Weights of a small transformer language model: learned positions.
Each number is 50 + 15 x the weight over its row's rms, rounded and kept within 0 to 99. Layers, rows and columns count from 0. The size before them is the row's rms in percent of the matrix's.

# layer 6 MLP up, 320x96, rms 0.264, rows 143-179, columns 0-95
126:55 64 29 52 20 45 37 57 77 63 39 57 89 55 31 46 74 65 62 52 59 74 22 11 66 64 48 67 44 74 40 52 20 49 48 48 65 63 56 58 41 72 50 48 64 58 60 55 71 49 54 79 47 38 44 70 34 38 54 49 34 72 65 65 21 19 47 67 44 42 55 37 54 33 57 43 42 19 57 48 50 38 57 46 42 70 33 34 57 46 55 50 49 49 53 66
103:24 55 34 43 47 56 38 37 68 18 61 43 65 33 25 65 44 64 45 44 57 40 38 41 55 46 54 55 71 49 67 54 71 56 54 44 68 54 45 15 64 73 58 46 52 26 71 46 92 22 40 52 58 20 69 34 49 63 32 60 54 41 51 44 23 64 44 53 83 57 53 49 32 47 59 57 76 79 49 73 56 33 46 38 80 50 45 63 52 62 71 48 40 55 54 42
092:23 56 21 41 84 49 41 49 61 35 51 52 55 52 42 40 62 51 40 53 66 51 67 29 41 51 77 79 39 42 54 52 49 52 67 34 48 54 29 26 70 73 53 69 73 67 44 64 60 34 36 32 38 63 56 42 61 40 50 30 37 24 28 63 50 27 52 50 56 31 63 42 56 40 52 81 49 37 39 51 49 38 36 68 26 45 56 65 54 89 58 61 50 71 37 84
087:58 12 73 61 38 51 40 50 35 67 41 56 45 65 38 54 62 45 35 69 24 55 50 37 60 57 28 49 54 73 44 72 56 47 32 30 58 63 45 45 59 02 47 53 54 62 55 24 52 47 49 71 45 30 52 31 46 51 60 54 90 57 42 54 31 53 53 20 39 42 40 39 40 66 37 44 30 77 41 64 21 31 50 61 44 67 70 47 41 58 62 28 20 42 45 55
088:42 45 38 78 92 58 45 50 64 59 34 62 62 40 47 50 44 27 54 31 70 40 50 47 65 50 74 46 51 47 66 52 67 33 36 35 58 35 61 56 35 77 40 49 51 43 49 41 39 94 59 42 36 59 73 43 54 27 47 43 52 53 47 62 70 46 54 47 45 52 34 18 43 82 68 58 37 50 44 63 24 25 46 46 37 53 83 37 61 79 37 57 38 26 34 64
103:47 54 63 64 66 36 48 51 43 46 48 43 52 52 42 43 77 50 43 53 64 48 55 62 37 58 45 25 49 19 27 57 23 36 70 45 61 06 34 33 42 56 37 44 60 58 55 50 94 41 43 30 24 60 61 44 49 36 58 53 59 41 63 55 80 49 40 59 38 30 36 37 63 53 64 60 46 57 63 32 02 36 25 60 56 44 23 33 56 51 62 60 61 72 61 42
124:28 47 73 57 44 49 43 43 40 52 90 64 43 31 57 64 80 46 42 57 57 46 52 56 65 35 21 28 52 75 08 48 57 62 72 35 26 64 54 23 57 41 32 56 52 09 51 42 28 50 50 44 44 36 73 38 67 43 42 58 52 60 50 53 62 37 62 41 46 61 24 69 36 58 78 56 40 47 62 56 52 55 21 36 56 63 62 52 63 35 59 52 54 79 49 46
089:42 60 41 62 46 67 38 64 48 69 53 31 87 27 45 52 45 53 28 39 50 33 33 57 45 04 25 63 35 49 62 36 34 63 47 57 53 57 37 44 74 34 45 53 53 47 63 58 65 35 52 52 51 76 26 32 78 51 61 31 62 59 62 47 44 56 45 29 75 67 48 41 14 75 53 59 35 74 62 55 66 35 46 68 29 39 67 62 57 23 71 57 38 45 55 49
132:83 37 37 38 75 72 47 40 48 39 61 31 40 47 51 54 50 63 45 48 62 60 37 55 26 26 47 51 58 60 57 59 58 25 35 37 48 58 32 56 72 87 29 55 40 29 79 39 55 32 40 39 47 43 53 78 56 54 75 59 32 59 55 65 39 33 36 87 48 71 60 58 37 44 74 71 75 53 42 35 47 72 42 55 73 38 54 48 46 52 42 58 72 51 17 45
088:44 30 75 64 64 22 51 67 67 57 54 39 52 45 57 70 86 77 61 67 59 37 41 57 74 33 49 54 88 56 51 44 29 57 41 44 37 61 65 44 65 20 61 50 44 39 56 72 66 55 23 44 33 47 58 45 41 54 36 51 45 60 46 46 14 31 16 43 42 32 37 64 52 37 17 53 45 46 63 53 51 52 68 46 62 46 61 51 57 30 57 61 41 53 87 45
093:69 41 51 35 90 46 41 59 43 39 64 40 67 68 54 75 34 44 63 38 44 70 67 54 09 36 65 51 54 36 49 47 50 38 51 35 43 67 34 71 82 48 31 36 26 21 53 62 51 46 44 44 72 35 46 53 32 26 63 66 54 46 56 69 51 59 46 49 48 70 48 36 49 40 23 38 41 38 63 42 69 51 34 35 59 41 34 36 61 21 52 67 70 23 70 34
098:47 43 21 51 78 44 77 34 43 58 38 28 74 46 47 65 24 49 56 32 58 64 54 48 38 40 41 60 25 68 26 43 34 24 34 50 48 59 61 89 30 28 53 55 43 74 47 78 36 42 44 47 32 43 57 68 31 37 62 46 66 71 44 57 36 71 50 22 70 51 64 45 63 66 55 40 30 38 31 60 63 39 28 49 44 45 48 20 67 47 61 57 42 67 58 46
099:62 41 39 38 51 47 55 60 65 71 94 56 43 46 59 36 72 48 42 58 44 39 65 38 25 60 70 59 41 55 68 42 33 45 42 34 59 46 48 59 40 45 59 59 54 22 60 74 41 43 70 51 32 36 52 51 70 18 41 41 56 45 48 63 29 44 45 37 06 19 47 42 90 63 50 49 84 71 48 41 54 33 45 40 42 47 56 42 47 42 50 76 45 53 83 56
106:48 67 76 48 33 69 52 70 50 69 76 46 61 70 77 48 60 52 73 50 52 34 26 37 59 16 52 72 59 46 50 66 45 52 67 42 30 52 30 52 40 49 30 45 31 49 80 57 56 27 51 47 35 51 82 61 46 49 38 67 65 26 33 61 25 41 57 32 37 27 44 43 37 73 68 51 27 41 50 54 26 40 13 47 39 54 43 54 43 60 68 58 66 67 64 48
099:69 48 39 57 37 44 57 59 38 23 54 50 65 69 64 66 29 63 64 78 62 53 55 47 59 45 49 44 50 44 47 63 26 62 19 44 43 29 46 52 56 49 69 45 40 31 33 26 54 80 60 65 61 61 62 56 37 29 36 41 25 84 51 10 50 65 72 30 61 36 52 37 41 39 64 83 69 62 18 53 43 57 53 52 29 43 38 69 55 48 63 42 26 38 44 52
108:53 53 51 35 77 53 65 53 18 67 34 61 41 30 37 54 44 37 60 55 43 40 55 55 41 57 43 47 21 23 32 46 49 56 40 70 19 65 30 26 73 55 55 59 40 39 82 42 74 40 44 64 58 58 62 67 55 37 66 30 64 75 48 44 48 27 46 50 54 77 58 60 53 40 64 48 38 53 36 41 29 59 48 62 76 41 50 17 77 67 44 41 81 65 69 60
087:37 61 38 37 53 45 75 31 48 50 42 71 82 47 46 19 48 56 37 54 29 59 45 71 45 55 63 57 33 68 58 61 40 31 75 51 52 69 30 30 59 87 54 51 55 50 49 71 89 44 64 52 48 77 80 48 50 64 58 21 32 32 52 46 49 52 37 50 34 38 57 53 46 28 30 37 75 78 67 50 41 58 58 31 24 36 52 40 63 26 44 57 55 49 48 35
124:57 65 38 35 69 33 66 50 49 34 64 56 32 47 50 51 60 42 35 84 76 69 46 65 33 49 46 39 82 38 63 73 62 58 40 45 43 54 60 49 52 54 80 64 63 62 71 81 60 29 48 64 42 24 53 51 38 93 48 40 31 70 24 61 51 67 25 27 53 58 24 67 66 39 47 51 47 49 46 53 75 59 47 49 62 36 21 50 57 37 48 53 32 49 38 45
105:58 48 43 55 50 53 43 80 75 55 64 57 23 51 47 67 55 76 45 55 53 64 41 16 44 53 32 60 53 61 63 33 46 47 48 43 51 44 65 50 49 44 49 62 53 04 64 73 78 40 61 47 61 29 28 44 55 73 34 46 56 45 57 55 32 75 31 52 49 29 35 54 54 24 34 49 65 40 57 30 19 44 63 38 40 71 38 91 69 47 43 71 60 35 46 28
119:80 42 51 32 45 61 69 59 37 53 59 37 42 49 68 48 55 33 36 43 51 75 44 54 63 68 44 74 37 50 57 40 65 54 38 54 40 68 51 49 69 71 44 51 39 30 60 42 60 38 62 54 18 34 24 52 55 64 38 64 02 46 43 45 06 43 37 63 82 56 43 56 45 33 58 57 53 48 29 43 57 68 32 46 44 56 73 83 50 86 47 56 52 68 56 47
089:75 42 70 27 46 44 47 27 62 75 38 71 50 64 67 49 33 38 29 46 68 40 68 69 49 29 40 64 40 47 51 44 46 82 37 34 46 58 49 60 50 75 38 58 56 37 44 48 54 54 38 49 70 56 45 65 44 52 46 60 51 43 81 39 76 35 68 20 66 34 43 28 44 79 62 29 55 56 53 31 56 40 40 46 42 46 31 28 53 94 28 66 23 57 45 51
112:45 47 43 51 77 60 48 30 78 58 33 28 50 57 25 17 64 85 45 74 52 40 51 40 38 41 69 33 46 62 43 57 31 49 50 44 30 54 75 60 86 39 34 64 64 36 44 62 81 37 46 43 32 68 40 34 35 62 45 34 65 47 51 39 63 41 58 44 68 50 53 73 33 53 67 60 44 69 39 63 73 43 52 64 72 51 65 46 81 46 52 23 35 65 51 53
104:62 67 33 00 71 52 57 45 50 29 56 46 64 67 68 65 33 48 50 42 75 38 55 28 58 52 75 64 49 64 62 44 42 45 19 28 61 36 36 57 41 50 53 35 55 47 75 51 47 43 59 64 35 54 55 45 76 36 49 45 57 53 76 56 61 39 58 40 53 66 56 64 37 71 32 43 53 32 27 47 26 43 59 36 46 38 32 61 44 62 12 77 46 27 44 52
087:44 64 51 51 44 57 54 50 79 54 53 69 59 28 66 64 89 41 39 53 54 55 38 80 20 44 58 56 49 38 52 51 75 32 70 58 57 50 49 74 29 72 62 41 36 70 49 62 46 42 45 36 32 45 57 45 59 30 46 69 35 52 61 70 68 77 15 53 47 68 50 61 62 42 37 46 27 45 85 34 63 33 53 75 79 64 32 58 40 54 72 48 51 60 49 34
100:50 73 40 65 56 66 37 61 31 52 35 32 57 41 41 43 38 49 68 34 36 59 43 28 22 58 17 80 53 43 32 54 41 98 40 25 53 51 58 69 47 37 58 56 57 67 77 53 60 58 55 68 36 42 42 66 27 57 49 53 40 09 59 51 44 43 33 44 45 57 63 64 62 81 37 40 77 66 49 54 37 45 42 48 57 47 65 69 69 42 52 45 28 31 45 70
089:28 42 08 31 40 25 77 44 35 30 44 49 33 33 42 54 62 60 39 51 71 49 31 76 45 44 48 52 73 46 58 51 56 57 27 31 48 47 23 42 40 46 71 74 54 35 64 38 66 57 50 70 55 59 55 50 59 50 56 50 54 21 48 68 66 34 32 37 47 63 43 61 70 45 42 91 21 41 42 63 29 38 60 51 59 58 67 54 73 46 29 58 67 25 41 43
110:80 63 24 48 64 41 75 70 36 54 13 58 48 68 24 60 40 43 50 51 32 36 45 61 55 77 46 62 43 73 56 42 41 41 50 15 50 62 49 28 45 64 69 66 46 64 16 48 72 51 62 37 55 44 65 35 40 59 28 50 40 58 61 39 48 47 56 55 48 44 37 12 55 32 48 32 44 66 65 40 45 45 45 31 20 54 77 47 55 81 34 52 49 46 66 59
086:37 50 38 41 46 54 45 47 50 48 58 58 63 43 25 55 37 57 37 52 81 33 75 43 51 55 23 75 19 67 29 51 52 47 47 78 69 52 66 91 27 39 46 61 39 64 81 48 71 48 76 55 54 62 47 56 56 34 71 30 56 30 52 67 55 57 44 44 63 54 48 56 58 37 51 75 34 41 64 40 57 21 59 44 28 40 22 55 26 70 45 46 41 26 31 38
108:51 23 38 24 51 46 48 45 64 33 35 42 52 33 39 40 32 49 63 40 66 51 45 36 55 36 67 59 60 37 73 36 61 61 28 43 75 71 29 30 16 50 35 37 05 36 62 46 48 49 67 59 57 31 96 47 47 37 29 52 45 50 46 19 44 73 58 51 60 69 39 55 58 55 68 55 49 55 35 41 37 53 37 35 64 56 57 31 64 70 42 64 56 45 73 66
098:50 42 68 52 50 39 66 53 68 70 26 78 67 26 21 75 52 57 61 34 47 54 55 71 52 66 32 53 44 59 46 41 40 67 41 74 64 62 67 56 68 50 48 62 33 52 54 33 32 59 54 27 60 59 14 74 61 39 44 65 45 37 54 80 41 48 46 14 59 71 39 35 45 38 62 56 65 52 55 21 50 52 51 28 56 39 59 80 40 21 41 66 45 33 62 60
098:60 66 57 12 58 62 45 37 50 55 31 32 75 25 76 39 58 36 38 63 70 52 33 67 36 60 38 43 34 40 62 30 48 68 53 47 58 45 73 56 41 42 39 49 48 54 78 55 47 42 27 62 15 43 59 86 51 39 44 70 55 42 68 82 62 57 65 62 53 49 50 41 52 39 57 71 65 46 64 47 41 42 42 31 31 57 51 44 55 33 25 50 16 39 80 31
086:66 74 78 74 54 65 44 40 43 60 52 53 46 47 40 45 70 28 40 56 59 43 60 59 27 60 47 26 67 19 51 59 48 52 46 39 79 55 64 39 63 59 72 32 49 69 59 22 44 38 24 75 84 38 45 74 17 47 47 57 26 51 42 63 52 35 60 21 41 43 60 35 82 49 42 48 45 73 52 36 43 51 58 53 76 58 36 59 29 35 44 56 43 33 36 45
105:44 31 90 39 47 40 50 48 66 59 72 58 35 43 49 64 81 32 59 47 64 57 66 67 60 50 40 41 63 54 40 69 27 33 24 39 51 59 39 66 46 45 60 54 84 49 56 34 48 55 31 53 45 46 52 58 52 34 66 65 39 40 68 51 70 36 31 44 46 84 33 48 56 49 43 07 17 51 73 81 56 62 51 38 32 23 54 37 32 63 49 54 60 52 56 38
087:57 39 35 54 47 43 18 60 44 61 37 71 51 51 46 78 82 67 24 61 65 30 59 68 36 59 73 33 53 40 52 63 47 59 47 46 29 44 64 26 33 38 60 59 38 43 55 53 75 29 17 43 40 27 68 58 41 61 28 32 38 26 70 70 52 42 47 50 36 43 44 45 76 62 30 42 42 90 50 53 44 63 43 39 47 57 41 78 53 64 78 55 49 52 62 64
086:52 40 43 68 61 71 63 51 52 42 65 48 54 33 51 68 82 54 42 40 56 54 30 39 62 37 42 62 40 82 67 53 52 43 54 39 26 54 64 47 52 78 65 53 54 50 68 29 42 59 54 48 70 57 57 89 71 51 33 55 23 35 34 51 57 39 51 60 69 45 66 08 48 74 42 28 40 18 35 41 52 52 48 09 44 68 70 39 45 49 40 49 29 48 65 63
116:63 60 27 14 49 35 23 32 50 45 39 28 74 46 23 45 52 63 54 59 59 46 37 53 56 30 47 51 51 62 50 58 32 31 49 75 54 54 40 73 45 53 39 80 30 37 28 52 59 59 68 42 66 70 60 57 27 51 45 39 35 65 56 47 43 47 17 70 29 46 68 36 38 43 69 46 60 56 74 75 57 32 33 38 53 20 58 59 81 49 69 42 56 58 69 70
112:42 49 47 57 17 52 29 58 60 42 53 54 44 67 31 55 61 90 37 43 51 42 52 44 54 61 62 95 53 63 26 46 15 41 59 56 39 66 61 76 65 39 47 66 47 71 62 27 69 51 41 45 15 65 59 47 53 39 11 37 48 67 30 56 41 34 54 37 47 67 43 51 63 50 45 59 22 39 33 62 63 64 56 41 49 51 28 57 60 54 43 71 48 39 23 47
# layer 6 MLP down (transposed), 320x96, rms 0.262, rows 143-178, columns 0-95
129:70 48 46 51 49 24 44 48 37 57 36 63 53 68 38 48 71 44 71 56 38 45 38 26 43 68 32 23 62 26 61 35 19 63 40 57 67 71 61 77 76 58 55 55 49 59 13 55 45 33 86 58 56 46 49 53 61 63 36 74 37 82 44 41 47 56 38 49 34 38 39 49 33 24 57 56 57 25 73 67 32 45 78 59 43 57 43 65 47 48 64 61 64 52 34 33
106:35 87 55 32 56 51 51 56 46 46 80 29 81 40 41 71 50 55 51 70 51 29 36 36 60 49 37 50 62 59 55 25 67 25 27 42 52 45 58 32 41 47 52 69 77 29 42 53 51 31 31 52 44 62 53 16 70 55 40 40 63 47 69 31 28 66 65 49 47 69 58 15 54 28 43 58 62 45 64 67 51 46 19 62 61 72 69 62 59 57 42 50 37 36 54 67
096:49 58 57 45 22 19 46 70 48 45 44 65 36 47 58 62 52 32 67 68 56 36 39 40 62 63 32 53 57 57 30 60 63 65 06 51 36 66 52 48 49 55 62 44 35 40 49 57 40 51 68 60 48 56 75 69 31 72 56 53 58 61 42 83 38 42 34 21 57 58 64 59 52 14 68 67 46 65 53 87 48 27 34 51 49 46 49 28 63 34 42 37 15 53 37 35
083:32 47 49 40 56 43 29 58 64 49 38 77 79 59 34 42 31 43 38 58 61 67 75 22 39 42 73 55 42 21 62 71 33 69 43 46 38 66 59 53 17 57 55 51 47 27 27 41 68 72 68 32 46 65 44 36 70 47 61 70 45 26 43 33 48 48 42 65 53 51 89 53 51 46 21 57 50 49 49 76 72 43 63 67 26 51 61 45 39 51 37 48 36 49 55 26
086:46 72 24 40 49 41 33 93 53 15 64 62 18 55 39 68 53 60 63 55 25 52 56 38 62 58 44 43 61 35 48 54 47 62 34 60 60 69 44 48 37 41 72 44 33 40 36 68 48 30 55 39 65 51 55 83 70 58 52 46 62 39 25 32 45 43 40 47 42 17 79 60 57 46 22 45 53 60 76 58 60 41 41 28 48 43 67 39 67 44 57 30 39 45 77 61
108:38 67 55 55 71 39 58 35 46 52 52 29 53 37 54 53 47 47 39 15 27 42 42 74 24 43 46 82 57 64 40 62 60 51 99 47 54 38 58 48 79 34 59 54 67 56 47 45 32 69 73 54 34 57 32 72 60 51 29 48 48 54 45 58 18 38 71 54 43 55 63 68 23 42 52 65 46 28 48 53 35 41 56 40 66 62 33 26 55 50 54 69 28 52 72 59
140:48 52 66 44 53 33 34 50 50 39 64 66 49 46 77 71 53 69 49 73 56 38 51 55 31 52 31 27 37 56 36 25 41 32 71 54 57 68 35 37 60 29 19 43 74 31 36 58 85 47 71 46 66 15 42 38 44 56 50 57 54 50 39 68 40 49 57 49 59 61 45 66 45 54 73 61 43 51 69 54 34 35 32 52 64 77 53 31 83 46 15 58 59 23 55 41
080:50 51 37 60 49 43 61 64 55 38 64 42 55 39 84 60 24 56 44 70 17 42 46 33 38 54 68 10 63 55 49 61 74 54 45 55 59 58 38 60 34 64 68 66 62 63 40 46 56 60 53 32 71 48 58 68 57 70 60 65 41 24 43 77 39 52 42 37 37 56 54 34 67 39 49 60 48 63 76 28 59 83 44 35 47 50 24 16 44 70 28 60 38 46 45 23
123:37 66 31 62 34 38 55 35 71 63 30 58 72 47 39 58 62 49 38 24 45 58 53 48 44 57 62 69 37 70 33 43 56 78 37 41 35 58 41 52 38 48 46 51 67 65 68 53 72 29 39 34 48 52 61 46 76 38 37 36 30 35 64 70 70 70 61 40 96 68 28 35 43 63 57 40 47 56 36 30 74 37 78 63 31 50 14 57 60 47 62 30 47 59 44 59
097:39 54 48 64 47 85 49 44 47 54 32 52 57 50 47 47 33 49 40 50 37 32 43 51 24 37 30 52 28 54 38 55 52 53 64 68 48 48 41 34 37 84 59 55 61 57 58 38 48 50 58 27 55 47 46 67 61 42 58 68 51 27 52 41 88 72 49 33 84 72 52 20 43 25 72 59 49 72 33 24 52 84 56 70 53 49 25 47 28 70 56 48 59 77 28 43
086:48 62 71 41 49 26 36 63 52 39 82 45 28 64 51 48 44 42 49 56 54 62 40 52 67 42 61 42 54 48 33 70 60 53 55 39 69 50 65 37 64 28 55 52 50 46 15 45 29 47 63 57 38 35 41 48 42 68 45 54 91 09 62 28 51 35 25 60 33 66 76 83 55 39 53 61 75 58 48 53 62 58 44 17 44 39 60 74 56 29 39 59 74 49 36 65
132:46 76 64 86 42 37 49 63 47 59 49 40 00 55 61 37 57 54 53 40 31 58 32 53 38 80 24 18 64 74 42 40 44 54 65 40 46 58 54 69 66 62 59 62 47 54 57 40 31 40 45 58 50 55 63 58 60 36 55 46 47 63 50 82 35 75 42 61 38 64 14 52 32 36 67 67 31 51 51 32 21 55 59 49 69 40 66 45 38 42 61 54 51 70 36 45
096:51 68 51 38 64 77 37 56 26 54 46 55 41 46 59 69 48 48 52 51 61 70 45 27 64 23 47 49 53 88 37 32 47 49 67 51 31 54 39 63 53 68 64 59 53 50 55 05 50 45 69 55 78 49 71 50 42 47 57 40 56 50 46 44 75 85 58 30 47 54 48 35 39 54 34 60 02 37 49 36 36 46 52 39 38 61 60 49 47 24 79 43 58 57 54 16
103:32 28 48 53 55 35 47 50 43 43 35 81 57 20 35 67 45 58 48 48 83 54 74 57 45 68 52 37 37 59 36 53 19 48 55 24 40 52 73 50 72 57 48 59 54 43 26 41 33 75 76 55 48 52 34 43 51 10 62 43 22 63 44 59 30 58 53 62 46 40 70 78 65 28 44 49 74 60 47 56 50 78 70 45 46 41 66 66 47 46 22 39 45 56 39 39
111:20 60 41 54 66 38 40 28 57 69 49 52 48 42 41 26 37 52 26 25 38 50 35 47 52 58 58 50 60 43 52 41 63 44 75 21 62 58 54 44 57 53 35 47 64 78 57 83 62 45 52 41 45 51 30 72 75 61 56 67 45 10 59 70 50 31 30 69 55 71 38 44 54 73 38 30 36 53 73 42 38 49 36 67 82 55 64 36 36 68 27 68 65 53 60 43
111:48 44 47 61 43 60 46 79 59 46 57 60 32 50 36 39 52 23 32 40 55 81 31 54 41 36 68 33 66 50 55 50 48 40 57 45 59 57 33 54 54 68 51 62 38 68 70 64 54 31 30 47 24 83 55 32 78 42 54 18 38 53 29 39 71 68 56 40 63 54 40 50 36 62 58 48 65 61 65 54 46 68 47 32 27 42 81 74 42 24 65 34 52 47 32 09
085:58 60 48 68 37 26 55 36 43 47 39 85 94 70 66 40 58 69 39 44 20 44 63 61 60 28 42 65 29 43 49 13 70 43 56 75 65 51 39 30 53 46 40 39 47 37 69 47 74 57 29 43 49 51 65 35 60 39 27 15 50 60 40 37 73 40 67 44 54 61 45 49 45 55 36 46 66 63 64 58 35 43 50 55 51 47 28 43 26 41 80 45 66 58 39 36
118:65 40 49 49 40 26 33 55 37 54 44 21 49 26 51 40 47 43 65 48 40 44 48 58 42 52 80 81 63 77 69 49 51 49 48 43 49 24 40 70 41 54 45 46 17 33 56 19 26 40 28 46 25 56 55 79 61 66 46 34 67 57 57 43 63 53 64 70 65 51 94 55 28 72 60 49 32 46 53 82 24 51 55 46 47 46 56 55 51 43 33 67 64 41 53 59
101:40 32 60 71 55 68 51 57 57 29 44 33 54 47 65 65 40 69 36 32 66 57 48 61 43 48 44 28 72 56 73 43 69 34 37 38 36 20 63 46 59 35 50 46 20 37 38 68 24 32 50 65 47 87 39 60 39 63 51 29 63 37 37 42 52 81 61 49 32 25 58 71 57 70 27 42 65 46 64 92 54 57 45 49 48 33 58 57 65 37 40 36 70 63 47 51
124:45 54 70 44 48 60 43 55 23 60 53 36 28 70 85 38 49 52 52 71 40 38 66 47 77 49 41 22 56 69 44 37 67 46 31 55 63 63 48 35 33 36 39 46 20 69 64 36 20 33 54 50 40 74 49 40 28 62 70 71 40 54 81 42 49 68 50 60 76 13 58 62 53 49 66 68 60 57 48 56 42 66 45 18 62 54 39 53 55 48 35 57 43 46 25 33
090:49 71 26 60 68 37 60 59 63 22 45 36 54 22 37 40 68 43 69 34 69 75 33 36 29 55 66 39 59 80 39 55 46 44 55 64 52 41 50 71 63 32 64 48 63 63 53 42 42 35 13 66 49 52 65 61 43 49 43 39 60 40 32 58 65 65 36 70 23 44 50 69 60 37 16 60 55 36 57 37 51 47 52 41 66 31 71 38 25 46 59 08 55 66 53 50
104:44 52 56 61 46 90 51 30 35 62 64 25 67 70 60 70 62 32 55 44 32 59 49 46 84 51 49 58 32 38 33 50 32 76 30 48 51 52 47 77 67 53 49 41 50 48 59 31 51 38 39 59 61 51 40 35 52 16 45 62 17 72 56 47 60 71 61 22 29 74 40 46 59 63 37 41 72 47 68 12 37 48 42 56 69 47 49 31 43 73 58 51 54 57 37 39
105:82 46 49 49 49 59 53 48 53 28 53 24 35 55 72 62 53 49 51 30 56 74 76 49 46 47 55 56 63 62 61 30 50 43 72 88 38 74 52 77 49 61 42 38 43 40 23 47 42 25 41 52 68 67 54 56 35 49 71 33 42 49 65 45 42 35 34 34 32 33 32 35 65 42 64 60 18 27 73 24 53 81 37 64 55 45 53 42 47 57 80 63 65 63 54 37
090:53 65 47 36 61 15 47 39 28 43 39 54 45 75 42 61 12 56 62 97 65 49 68 47 66 53 55 52 74 62 27 53 44 42 41 50 42 33 61 39 39 52 50 69 43 38 47 57 52 50 70 54 20 55 30 80 59 50 58 49 38 62 72 54 44 74 46 55 30 27 42 37 44 37 72 70 48 76 21 61 44 62 49 17 44 39 60 40 65 54 48 67 52 42 31 57
086:46 38 33 46 21 42 57 59 63 53 56 72 54 46 56 61 73 60 09 41 66 55 50 49 24 43 76 54 45 41 63 60 62 22 44 64 14 52 56 60 53 46 68 54 66 55 38 67 45 42 40 44 38 72 09 49 45 38 33 57 60 74 65 44 81 50 56 42 74 40 56 38 34 49 26 58 47 55 53 31 79 57 81 68 27 46 40 43 27 55 62 49 61 41 47 46
082:65 44 67 52 46 35 35 66 57 39 39 63 51 44 66 53 61 33 75 63 47 39 73 45 26 63 75 23 49 64 68 51 82 46 38 36 73 64 63 54 63 45 14 41 29 65 32 52 55 49 31 52 56 67 62 40 34 34 87 43 47 75 35 16 22 41 28 81 42 59 72 64 52 53 43 46 61 46 44 42 38 67 50 49 35 41 54 42 59 38 64 52 32 62 45 60
088:49 65 54 39 61 39 70 71 34 47 67 65 75 45 46 30 66 30 63 60 37 46 24 62 48 34 37 39 51 50 65 50 52 62 58 24 41 33 36 62 54 48 60 59 71 41 45 70 66 54 50 59 49 49 68 58 38 11 45 53 62 26 73 52 52 31 55 59 57 31 57 29 44 23 52 37 52 44 85 28 27 02 40 68 53 63 75 53 61 59 33 47 43 49 53 73
082:47 47 40 58 58 65 28 34 40 50 66 43 72 26 13 79 05 37 47 37 52 42 65 40 50 47 52 46 70 62 33 65 49 40 47 51 45 54 69 68 32 19 38 39 40 70 62 40 63 68 28 66 46 55 73 63 45 33 64 25 46 63 45 70 61 76 23 67 60 68 54 55 45 58 62 73 49 62 54 67 49 35 69 32 44 42 44 61 41 49 41 80 44 35 47 56
104:33 44 58 52 61 62 60 38 59 80 50 30 48 57 58 44 31 47 61 64 89 72 65 52 43 47 06 32 49 45 41 51 56 36 34 38 42 83 38 84 53 71 42 49 32 58 42 51 48 49 77 33 47 54 32 40 63 61 51 57 53 39 68 64 47 69 40 45 46 49 25 48 10 54 63 25 67 62 74 47 60 70 48 39 38 61 44 57 35 65 64 59 62 56 45 22
099:28 46 19 37 44 65 48 60 48 47 44 32 59 92 75 31 51 39 43 51 47 58 42 22 44 37 64 57 65 45 37 42 71 53 63 43 51 43 51 64 33 58 57 49 65 31 76 57 62 35 61 33 28 40 70 42 56 51 30 48 42 43 59 52 49 71 55 60 84 44 39 59 54 45 24 47 31 58 28 56 71 49 51 67 23 49 28 59 74 83 75 59 39 56 47 17
113:41 66 50 48 86 50 66 52 59 82 51 58 60 39 43 67 45 48 24 49 59 68 40 53 52 46 77 74 60 49 17 55 41 68 46 42 50 58 16 57 59 66 40 56 69 36 59 56 67 41 76 25 55 55 33 68 55 50 53 40 36 50 29 54 25 27 46 13 58 52 26 47 67 57 24 49 39 61 60 42 67 40 57 47 56 60 27 51 47 70 67 56 21 49 37 23
089:51 37 28 48 46 22 44 46 43 34 47 79 39 52 35 54 32 35 43 65 64 58 64 29 67 58 51 53 29 18 60 46 41 43 71 46 60 66 46 28 30 56 71 58 50 28 43 45 53 60 72 39 20 69 37 59 61 33 58 30 82 38 56 52 61 60 46 77 68 61 46 65 57 14 45 73 57 40 51 59 54 84 40 44 59 40 59 43 64 54 40 45 63 74 51 16
113:57 56 66 47 38 42 33 16 10 39 52 24 48 59 62 25 35 45 45 48 38 53 60 47 54 62 53 32 49 36 67 43 84 52 39 42 54 33 48 54 29 65 49 64 43 56 52 37 55 34 74 88 65 47 50 74 38 55 64 62 49 49 50 45 65 06 63 61 30 40 53 74 78 42 74 59 54 72 54 63 45 63 28 48 55 56 57 55 48 67 22 54 63 33 37 60
086:48 57 60 74 52 43 57 49 48 59 30 66 46 52 70 44 34 64 47 45 56 48 61 51 23 47 30 51 46 55 48 48 12 62 50 72 43 36 49 33 36 34 28 42 31 48 50 45 29 40 52 41 39 56 67 43 65 58 51 45 39 57 60 58 53 62 75 44 52 48 12 33 63 50 46 70 41 46 40 45 24 44 56 59 72 72 49 45 37 67 78 80 56 99 27 74
086:31 70 46 26 46 48 12 47 52 33 39 61 30 74 45 39 30 56 52 57 65 44 51 53 62 67 64 43 42 26 85 47 67 58 57 46 85 50 64 44 48 46 38 39 66 40 55 65 54 34 18 58 31 29 37 52 37 19 66 50 45 76 65 40 55 44 33 58 47 45 69 56 68 27 66 59 68 43 62 64 56 56 37 23 65 43 56 32 47 78 63 37 69 42 35 67
114:68 53 46 15 58 34 41 57 42 53 45 60 67 47 47 29 69 36 37 54 46 65 37 49 24 49 41 38 55 58 65 41 40 51 32 33 27 86 66 51 52 61 43 48 49 39 34 47 57 63 62 46 18 53 41 59 43 73 65 58 58 76 78 51 49 48 60 30 57 63 23 70 42 91 56 43 51 80 36 66 51 37 57 67 22 37 28 73 27 67 30 39 44 51 60 53